{"n_layer": 12, "d_model": 768, "n_head": 6, "n_kv_head": 6, "head_dim": 128, "d_mlp": 3072, "vocab_size": 32000, "activation": "tanh_gelu", "norm": "layernorm", "norm_place": "pre", "norm_eps": 1e-05, "positions": "learned", "qk_norm": false, "attn_scale": 0.0884, "bias": "qkv", "tie_embeddings": true, "parallel_block": false, "init": "uniform", "init_std_qkv": 0.0228, "init_std_o": 0.0283, "init_std_up": 0.0327, "init_std_down": 0.0327, "optimizer": "adam_hyperball", "lr": 0.00594, "beta1": 0.9, "weight_decay": 0.0, "lr_head": 0.00501, "grad_clip": 1.0, "warmup_steps": 212, "schedule": "wsd", "decay_fraction": 1.0, "decay_shape": "linear", "final_lr_fraction": 0.0, "batch_tokens": [65536, 131072, 196608], "seq_len": 1024, "doc_mask": false, "train_tokens": 996700000, "steps": 8226, "dataset": "wikipedia_en"}
Each number is 500 + 25 x the weight over the matrix's rms, rounded and kept within 0 to 999. Layers, rows and columns count from 0. Numbers have three digits each.

# down: layer 7 MLP down (transposed), 3072x768, rms 0.0327, rows 631-650, columns 512-575
# up: layer 7 MLP up, 3072x768, rms 0.0327, rows 632-651, columns 512-575
down631:487497497477477480505440527509524518510513539487501471459467487496495502502504506470465564497495516484522468520504513500500492474515514520518537556499517466442480467548452541463553502479532547
up632:511506478475463510492498520496487520474502492423489490533438482457552544520430517471489520472533503472522461511492488474457509474511493521491503527508519486495512524448493484504549480481513540
down632:493497489454510487499454463533487471521490499481504496542441527504506528505530544476533518517556536459509491538521526480542523496493504487450533504530558460489504520483507504481534540494507495
up633:500532443473513501478488497501511534502547474503492466512502530488503501505482482488500496496488513539529501498491507485497540467512553484463466551521524481446516424485467511460486515485484505
down633:487515502509468501485520491508498491532503534488532522508490485501518483520477490483520546504484472471452521531491505548523477479425497532541508493493526471483499538508525522496486497493529494
up634:524438547480514481475498497454417520517516490506520509525477533486527520463452447491511516539474487538560564474497495503461472485501555511509505472490489469489510445461508498488544529511524488
down634:485504501433534485493497483504573462481530491492505472496482537512518487478501539512479503467484511484494479487494457463457508495484493525476470511536511498519532492503485518508484542502510500
up635:507500522460522522473460505505454495491496448507517442444509492487528461459463492496481483504542490535473562488523497462447478516488492519458493468507447441512502458485541492532513501523502509
down635:489477494495439525486493503514486538469477502527510474518528487550482429468480504449483492469558514478498428438498478486479534512500522513490444469521483517466471484530500457497505487499461517
up636:466567488465480502519462558491491498518506474473520489476504475513529547511492458478510507512498510509506497538503513495525497460533521506486506495479529512508512506528517494487500536523525485
down636:486491554521496504486476513507479511470497512530501482511507503507504490480488492512512522507499472502533483496511485507526462530478513518493508507490513493496488454531512486547496470496460568
up637:544495465516500469484488500484512506474492507498525477455499497479464540489488499493495516510514529454515543517491507516540463449558519530498484521492451556473489501462516476461503510510538546
down637:531528536507482474500532481498517457501492489476442492534493477516520478506509524479531516521461471487519541512502521475498441472553497518525482540493485546480497520480479502478526475511490531
up638:481469490461471503524479515506470489493514527511493477469474515499516487484516506483489490516512498524486501503491525468435507521521520535470481484463465462496549477484459517537505475501494493
down638:496479526535462525499494556521488524556502467507504532515486459500504478522528522492500463541498498462490548512497462519525490459463497503492507493474499549487491525449505514500478522484458510
up639:470477519438493473492488498494452500538506504491486493483446527486497485522519492503484552465511518509505515535492507489501515472463565476496526514509472508440528481495512505507454490544467513
down639:502502504495484429478485517522474491559513500522529523506506493518504464479483464507444514480447492491488513516524458533518498499500504499505529486503480495513498482509467507555520495484475511
up640:514534488507507532493490461516478529467509461475464537490504505473510518520520483463528492540502522485481493518497477451500544505517505486523522482488467514502543492509519469483543490508492486
down640:462489523494499506483555521453481515539482509524522518491519497510489498525481485498515498462468487506501498491506500521534516493520512522489484497547481486497442510514490493537481474500503527
up641:484541531516493534519496472518477498481476521493551494492431478479495461505506451469508500484488488495518486461505526478492515489494536462516518494510522495527525525501526484503494503504538474
down641:492481501525514486477551506547497482514475529548473505471503493509483546491471520502489522491507505469542555488520545475522483533507489530522503465504524479473464521509465504515510493552524465
up642:485574508488477558535474471455494517486503480452501535474488517478505484507464461465515536478467528454457457609514526483505518485542494487465530475530544492458496492500554480533502473539518516
down642:495464506497551464481428549486493516492557523484466504468513439549508511487460481487448464497513492505507476534509498489454569492476495471462519521480499485474479486517475521513535521436472511
up643:500488510475476526523447494501504498508513481520510519487506507467486508463510483551483525526517506511493507507502487482456494508493501516480506495499523548482531498516514508520468498527499522
down643:496506498471524501511465501501484415487519481508502487509504501500494512502465494535504513526519450535504502490507484518521511483503466507475480486500496521480565475512499501502489468486496499
up644:462473478495480462514471517503458502512517488519467489514460481456521468479496493526447491476555514483469487517505505503520470518520469474500441524477457541458538502519508476530574537519523469
down644:472517518487416516536492486498504488488456574487460498491533528478493495477521476489516521498519555508523557502424471434472502494467495529424460494551530504473522448531454497486505544487515497
up645:511518486503496471514491487478524527503491524475540469507486532502493485536515501485495505522481510529494480479500508403476512485492497521487453515535468557499508469522484483452515523540483548
down645:518522503450483509504513509491522493487475460551476505480481495490505483476501471539475487442497531473518488536511474521500518475504493459515549474467503529521481485490515493550476481531534519
up646:499491490518482460495496538478479497504509515456490503500503500496504508536473492525535498488471494488548510499513550528507483507480501510487513504519521492495493483494478516498549467483449512
down646:509522508486518522497497465512514503478497454541492493496510512487489486490508497474504483479515471512458485502502450450471540484496509475527493479519486497492513519512540479491476521503532517
up647:513469526521553503477473532512528532459519493516494524517445515498531493493489500499480533548499474505513523504479530466513516493487534541498505494537496528509484519471478548522504501501490534
down647:482507466453506516520527517499467518506479451500527518500520464560493512488502512496485512461501472488495525538458473526549487523473511473531479478485515454456494530523526480524491515504494508
up648:502454512525493508477494490514504521487510506521527479505472592478478492534487506478505507452467533507491497495536523476524516507494494480496485588494510487482534492486507497494471470548515503
down648:470508540521477499486521511493513506498529497475516519496518508485435501502495519521544485494482426490490509487519534484549513505495496489471467522498557483484454519498513493512514484528467484
up649:504513478514455543480456504500473513500530526493530467510477497490510480499511478454466472510529505509502473519445469532480517479491531493447534492514502497488505544485512511524484485545499471
down649:456505511453496497502500469448499540469511491467500493493564506504450484576518530518546481525501470487482537524475478463534497507525475549521510504514522561492499492484483446495475486520512489
up650:509500527525508481492488531417490494536444530512521504440492552493484473510512481473503547498548487525486496526462529485503493465555511533495542494496496480495530491499479510502482502487538485
down650:479511481530526410506510539530560475503504525548500495497496464527526507492465512504535513518535466513515472517522505477550533482554515514480517437525482499529496522477481546465477499532498511
up651:529498519524471483521493495510509485465473462474535509487470497504488512453488498527464487534454532477523504499495501506494482510498489511485490488545444522514486518457519497463456518465504504